config.toml
vocab_size = 2048
positions = "rope"
qk_norm = true
tie_word_embeddings = false
init_std_qkv = 0.023
beta1 = 0.95
max_grad_norm = 1.0
decay_shape = "linear"
batch_tokens = [16384, 32768, 65536]
doc_mask = true
dataset = "wikipedia_en"
Each number is 128 + 24 x the weight over the matrix's rms, rounded and kept within 0 to 255. Layers, rows and columns count from 0.

# layer 4 attention key, 320x320, rms 0.0821, rows 308-319, columns 0-63
[[ 95 143 145  81 157 109 133 133 133 143 102 152 119 139 138 100 104 101 126 111 133 142 101 139  94 114 208 107 135 146 135 134 131 131 125 106  92 188  98  91 109 105 111 164  53 144 140 141 125 137 143 138 143 144  94 117 150 110 154 143 124 145 142 144]
 [ 93 170 152 113 156 100 123 125 121 151 158  83 141  98 146 167  98 101 130  98 125 114 161  71 135 103 130 107 108 135 113 111 129 129 114 135 107 100 161 104 112 142 137 113 103 139 127 112 124 165 125 125 154 164 128 118 125 126 142 125 156 111 106 120]
 [131 146 120 164 125 114 103  90 124 112 112 133 138 118 153 152 159 126 100 142 115 110 132  56 144 128 122 114 124 107 121 143  90 111  91 164 166 139 169  96 125 106 124 116 159 127 154 139 159 112 133  84 146 103 138  78 102 121 137 156 113 123 109 117]
 [150 150 111 165 106  98 117 152 127 154  90 138 132 114 135 160 134 177 135 157 124 102 141 145  84 157 113 148 151 146 112 100 151 154 141 144 145 109 108 125  98 131 159 149 123 141  94 148 132 128 151 155  95 100 126 146 116 122 147 155 132 164 126  79]
 [104 140  95 168 126 120 125  85 126  99 134 159 121 142 107 129 124 151 106 118 143 108 126  89  90 141 146 149 113 101 145 138 128 130 166 135 122 118 145 100 166 139 105 108  97 118  90 165 127 145  91 166 137 143 119 124 124 146 129 114 100 165 122 130]
 [124 117 150  86 104 139 115 126 128 137 137 110 134  81 154 129 145  93 120 151 136 115  87 124 127  93 111 128 154  87 126 124 143 125  98 150 118 126 171 104 121 102  97 174 109 124 123 123 139 102  96 107 147 154 137 135  91 147 114 114 133 111 118 128]
 [131 132 137 136 119 184 107 129 144 116 154 107 120  99  97 136 149 118 120  90 147 119 137  88  85 104 111 130 131 162 116 127 124 150  91 135 123 169 120 103 160 123 138 139  88 183 125 127 121 156  93 129 111 106 130 171 150 168  97  96 106 144 127 133]
 [131 139 119 127 146 156 161 110 112 134 182 127 124 130 125 150 135 170 123 127 173 113 147 126 137 166 136 142 149 172  99 129 138 144 141  95 154 112  90 174 135 182 154 120 103 144 107  92 120 139  90 116 114 131 115 116 131 105 118 147 111 149 128 115]
 [112 154 100 105 119  92 149 168 158 172 160 117 155 150  92 147 156 112 136 142 108 107  72 127 123 130 173 135  99 142 114 133  83 138 149 139 127  96 103 115 146 124 125 155 115 135 114 112 169 139 155 154 106 125 116 103 179 105 106 120 131 111 176 163]
 [135 144 104  80 145 142 128 141 194 134 110 187 126 129 134 126 110  85 141 144 140 106 131 161 108 119 139 164  96 130 133 135 110 123 174 130 139  85 129 126 154 143 126 148 120 127 118 125 162  90 144 122 113 171 150 118 118 127 142  97 140 128 139 140]
 [ 92 129 182 111 171 143 127  83 157 167 166 101 117 132 132 149 184 172 127 129 116 141  77 127 104 138 142 136 145 136 124 127 114 136 140 181 164 132 104 133 113 138 116 127 116 125 138 155 104 135 124 127 109 143 164  95 116  91 127 143 100 127 152 136]
 [114 135  97 142  99 115 103  81 120 145 112 122 105 159 138 105 137 110 124 154 176 109  93 133  90 137 134 159 148  92 103 112 132 137 160 125 134 114  88 138  93 111 104 119 120 150 109 189 120 137 175 123 128 120 166  94 154 116  69 155 141 152 168 117]]
# layer 4 attention query, 320x320, rms 0.0825, rows 309-319, columns 0-63
[[ 97 113 110  96 104  91 173 162 158 146 123 106  94 128 155 160 116 154 162 176 105 111 160 103 128 102 139 152 148  95 151 141 139 112 161 114 149 138  97 116  92  99 148 118 127 146 137 143  86 123 167 121 160 120 140 110 119  48  70  98 128 149 146 147]
 [145 141 128 186 132 133 142 103 114 172 104 103 104  90 124 129 128 106 139 126 111 141 136 181 144 169 157 114 169 121 120 117 158 110 157 126 104 127 111 173  86 124 124 118 113 121 134 180  94 141 103 151 159 116 137 124 130  89 129 140 137 101 127 134]
 [161  93 126 142 154 128 163 119 118 136 150 127 130  79 138 120  77 136  92 127 124 128 131 119 123 136 159  93 105 177 117 165  91 144 119 165 141 162 100 137 118  99 199 124 116 112 124 112 149 125  71 139 123 131  94 135 130 124 161 132 117 109 145 143]
 [113 122 111 133 150 155 134 113 138 181 101 127 116 137 133 114 118 121 153  89 159  84 124 110 167 116 150 184 116 108 116 147 139 127 147 101 148 112 115 118 105 105 158 146 104 113 164 120 101 125  34 126 127 131 143  98 132 104 115 140 122 112 104 153]
 [132 134 130 163 144 146 160 150 125 150 105 103 102 121 137 100 114 117 122 119 129 118 151 143 153 109 131 128 118 133  89 175 135 185 147 136 107 163 125 136 127 123  64 128 163  93 124 117 132 122  76 110  99 160 127 163 122 113 177 131 127 153 111  95]
 [158  56 163 125 112  79 152  83 128 114  91 164 147 146 124 182 112 131  95  86 145 107  94 112 144 126 172 111 159 119  82 123 118 136 123 139  98 150 118 129 146 150 154 142 129 119 137 128 106 157 161 174 164 146 102 126 127 180 174 158 121 134 122 146]
 [ 90 110 120 152 117 153 106 107 105 118 106  82 178 106 157 173 124 151 191 114 110 123 117  95 156  88 126 161 110  94 142 101 169 115 131 113 116 130 174 107 115 105 169 111 122 127 173 117 106  76 138 125 123 130 118  85 102  95 113 147 148  67 128 128]
 [104 126 136 148 140 152 124 155 125 122 130 114 153 118 142 137 142 158  90 116 156 101 190 149 128 147  98  94 158 159 154  85 140  82 141 110 143 109 121 120 127 166 130 157 116 124 155  76 112 141 126 159 158 152 141 150 101 122 158 133 150 120 150 123]
 [221 113 109 164 159 134 164 152 130 121 125 140 104 137 133 112 203 111 111 119 125 107 178 143 133 124 170 142 128 124 122 131 176 102  96 143 154 143 118 112 121  75  98 152 102 110 139 124 103 125 103 150  89 141 131  90 148 170 144 150 117 150 160 136]
 [141 192 157 134 103  86 141 112 112 115 102 142 141  91 118 130 108 136 123 126 123 110 140 157 121 115 130 130 100 135 142 139 156 128 148 119  89 127 140 198 151 150 153 100  87 112 116 122  86 118 146 114 124 128  99 131 141 130 110 146 159  71 150 123]
 [ 87 118 149  80 126 146 123 157 117 127 151 163 116 135 131 122 147 118 119  99  96  96  77 122 121 155 116  99 186 152 151 154 108 104 135 128 157 133 126 115 160 105 113 122 167 131 117 143 126  91  93 131 139 135 153  92 122 111 108 111 105 118 145 119]]
# layer 4 attention value, 320x320, rms 0.0905, rows 256-268, columns 0-63
[[120  84 138 146 125 156 123 129  96 159 137 129 130 142 133 179 145 109  96  88 133  86 126 121  85 153 117 151 159 129 151 104 159 137 104 201 129 132  39 132 122 164  71 121  96 138 138 155 141 140 164 117 168 172 111 126 162 162  97 137 198  75 130 102]
 [164 115 124  90 125 142 102 103 149 107 102  80  86 113 112 116  93 165 106 108 142  96 115 157 116 112 153 117 167 114 110 124 156 135 152 169  94 110 112 174 141 113 111 143 134 153 163 153 116 160 140 146 133 165 129 144 161 115 139 160  88 111 136 131]
 [122 103  88 147 116 140 144 155 153 125 149 134 138 110 111 130 115  90 139 163 107  92 156  98 140 132 112  96 120 115 120 131 101 135 107  80 124 116 166 133 121 102 145 144 120 105 116 122 134 154 145 141 138 136 116 102 111  98 133  91 124 138 115 154]
 [120 132 153 186 151 125 102 109  97 124 105 112  82 122 135 149 105 129 130 131 156 128 140 133 123 159 129 123 149  98 118 113 116  98 148 112 185 144 122 125  94 100 100 128 126 123 171 146 123 101 116 154 168 146  94 125 100 112 116 132  94 176 145 150]
 [ 73  99 134 146 133 105  88 144 150 152 114 106 131 106 145 122 120 108 150  92 137 108 141 127  77 168 133 137 157 106 113  96 119 151 158 117 126 169 128 165 103 139 140 129 147 134 122 114 134 101 121 146  83 148 174  85 121 125  99 113 125 123 117 138]
 [149 143 117  84 146 153 151 126 152 124 145 126 131 110 128 148 131 123 126  86 122 185 135 147 140 102 135 133 158 133 121 123 118  85 173 121 122 148 169  90 113 105 106 151 167  98 145 126 119  81 181 142 137 162 162 154 127 130 142 162 171 140 147 149]
 [109  69 128  94 155 113 163 111 125 141 162 155 174 144 104 132 114 129 102 140 121 132 138 121 168 117 122 139 135 107  99 126 141  95 156 118 142 103 125 122  99 165 158 135 101 113 102 131 157 116 132 138 145 135 130 116 150 124 149  83 126 160 162 122]
 [132 126 155 128 132 152 114 114 159 120  77 131 167 147 118  92 129  90 181 128  89 136  77 110 115 106 153 116 139 120 153 108 161 117 155 195 151 133 171 113  98 124 149 137 113 172 127 133 108 149 140 169 172 130 131 134 133 125  86 118 119 140 110 107]
 [133 134  97 162 155  86 108 130 137 107 107 124 103 144  94 109 138 137 183 109 100 104 159 108 162  99 121 124 110 103 141  96 188 131 155 137 132 152 159 134 150 133 106 150 134 135 128 113 101 135 164 139 152 155  97 159 111 129  99 144 108 154 104 147]
 [147 146 141 146 137 108  62 135  92 158 144 117 117 148 129 155 131 150 130 133 105 107 125 138 102 173 118 135 104 160 145 150 123 143 132 134 109 159 116 103 138 138  97 136 140 124 139 109 128 138 118 159 131 153 153  97 153 128 112  91 131 123 105 160]
 [113  99 121 145 118 162 118 127 104 126 124 146 127 100 149 145 130  83 129 114 150  75 101  93 179 121  86 116 126 111 177 163  82 122 144 102 122 129 126 165 102 141 119 110 163 126 162  78 118 139 152 116 124 165 110 136 110 104  98  94 109 129 110 160]
 [142 139 115 105 131 119 119 108 100  73 128 107  75 106 136 166 133  98 144 156 163 156 129 166 116 120 144 117 109 119 104 144 116  80 133 121 189 136 131  93 128 133  88 110 122 112 154 147  78 104 136  98 159 150 143 134 148  74 152 130 143 103 153  99]
 [118 121 124  99 118 144 147 144 172 133 135 139 164 129 127 142 132 131 136 138 184 120 149 138 148 119 142 110 140 131 125 125 154 115 125 109  87 126 134 116 125 158 122  87 128 142 130 154  89 149 136 144  84 154 121  96 156 102 153 152 107  85 143 123]]
# layer 4 attention output (transposed), 320x320, rms 0.126, rows 256-268, columns 0-63
[[132 161 137 154 100  85 127 146 154 135 160 109 120 147  88 107 129  65 136 157 126 174 127  98  76 110 110 128 135 121 124 102 144 128 151 135 121 107 151 124 155 118 141  63 148 139 136 130 144 145 113 183  92 106 123 135 108 131  77 142 116 135 152 104]
 [110 141 110 172  84 132 121 116 129 106 116 130 149 134 138 107 139 116 151 125 117 149 105  92 102 173 169 119 131 165 125 149 133 122 110 142 120 111 164 131 107 135 149 103  88  90 161 153 123  92 123 144 157 103 143 146 119 143  90  94 127  84 134 118]
 [114  88 107 109  99 103 128 106 140 115 131 149 156 103 131 111 151 150 165  90 109 132 128 140 149 143 103 131 100 142 130 100 121 156 114 146  84 140 122 118 156  97  94 139 136 147 153  93 120 115 125 144 126 117 105 100 169 124 116 126 143  92 138 142]
 [141 114 154  87 107 127  93 116 104 151 104 108 146 144 117 180 111 104 156 146 132  85 169 154 137 137 183 142 118 163 149 120 139  85  64 108 101 103  91 102 112 158 157 139 150 111 126 143 130 109 122 152 110  91 114 116 103 112  97  86 160 116 151 152]
 [128 136  97 120 142 127 135 108 152 117 156 116 113 128 127 112 158  97 122 121 138 177 118 169 110  92  89 136  77 139 124 146 158 125  96 152 146 136 110 182 140  96 133 194 140 122 151 162  94  94 148 126 133  95 114 169 112 113 113 157 124 126 158 117]
 [110 112 115 119 124 140 151 130  73 156  97 122 169 113 107  83 114 150  87 157 110 119 126 123 120 135 110 149 133 110 112 149 138  86 105 112 152 113 128 143 131 151 139 134 146 150 112  91 102 165 142 117 126  82 124 157 129 138 144 105 132 109 103  93]
 [166 102 131 128 123 124 110 125  96  92 109 134  96  99 105 136 123 139  76 152 117 126 119 125  99 124 116 170 124 136 139 172 101 126 133 163 125 164 133 152 111 125 103 115 123 155 152 140 150 143 119 107 120 110 127 136 127 107 113 130  97 113 162 143]
 [142 161 107 156 156 133 108 105 145 127 131 101 127 130 112 139 155 129 157 116 137 134  99 141 127 144 143 145 112 122 113 104 120 123 172 169 110  98 195 128 117 122 118 133 112 146  62 138 128 136 106 121  94 114 138 121 121 112 115 158 167  96 121 145]
 [128 108  86 147 133 112 140 154  82 115 167 112 127 108 146 174 127 171 136 109 121 151  85 149 128 151 117 164 119  84 119 107 103 133 111 108 149 130 125 168 143 121 143  89 113 119 131 138 138 112 160 112  95 121 133 117 127  93 126  87 167  76 141 115]
 [117 127 153 147 153 150 101 152 122 125  86 117 101 119 137 115 102 115 119 111 122 126 141 100 134 140  99 139 153 128 113  91 109  95 112  99 154 145  94 133 121 137  89 108 152 133 178 135 132 114 143 144 177 120 145 120  87 118 169 151 127 121 172  67]
 [166 140 121  95 106 119 140 142 120 127  60 158 157 108 111 123 113 109 101 142 138 138  94  90 103 117 148 115 130 145 127 122 116 125 154 146 106 136 108 137 181 124 164 110 136 162 179 189 119 116 119 134 124 122 121 122  93 130 180  95 143 125 131 127]
 [121  87 100 173 123 101 162 140  96 164 143 156 126 138 133 130  97 128  81 131 117 134 168 123 142 127 116 130 134 130 113 147 140 147 106 142 106 144 105 153 115 117 123 138  87 105 122 121 132 139  85 137  87 175 142 157  87 143 144 136 136 140 113 146]
 [128  98 155 146 157 129 108 132  69 113 122 168 172 111  85 151 135 121 122 123 174 112 112  88 104 123  84 126 139 152 108 106 102 130 107 141 155 168 125 133 110 109 133 141 106 110 174  93 137 128 187  99 100 164 157 164 121 160 115 163 135 141 120 124]]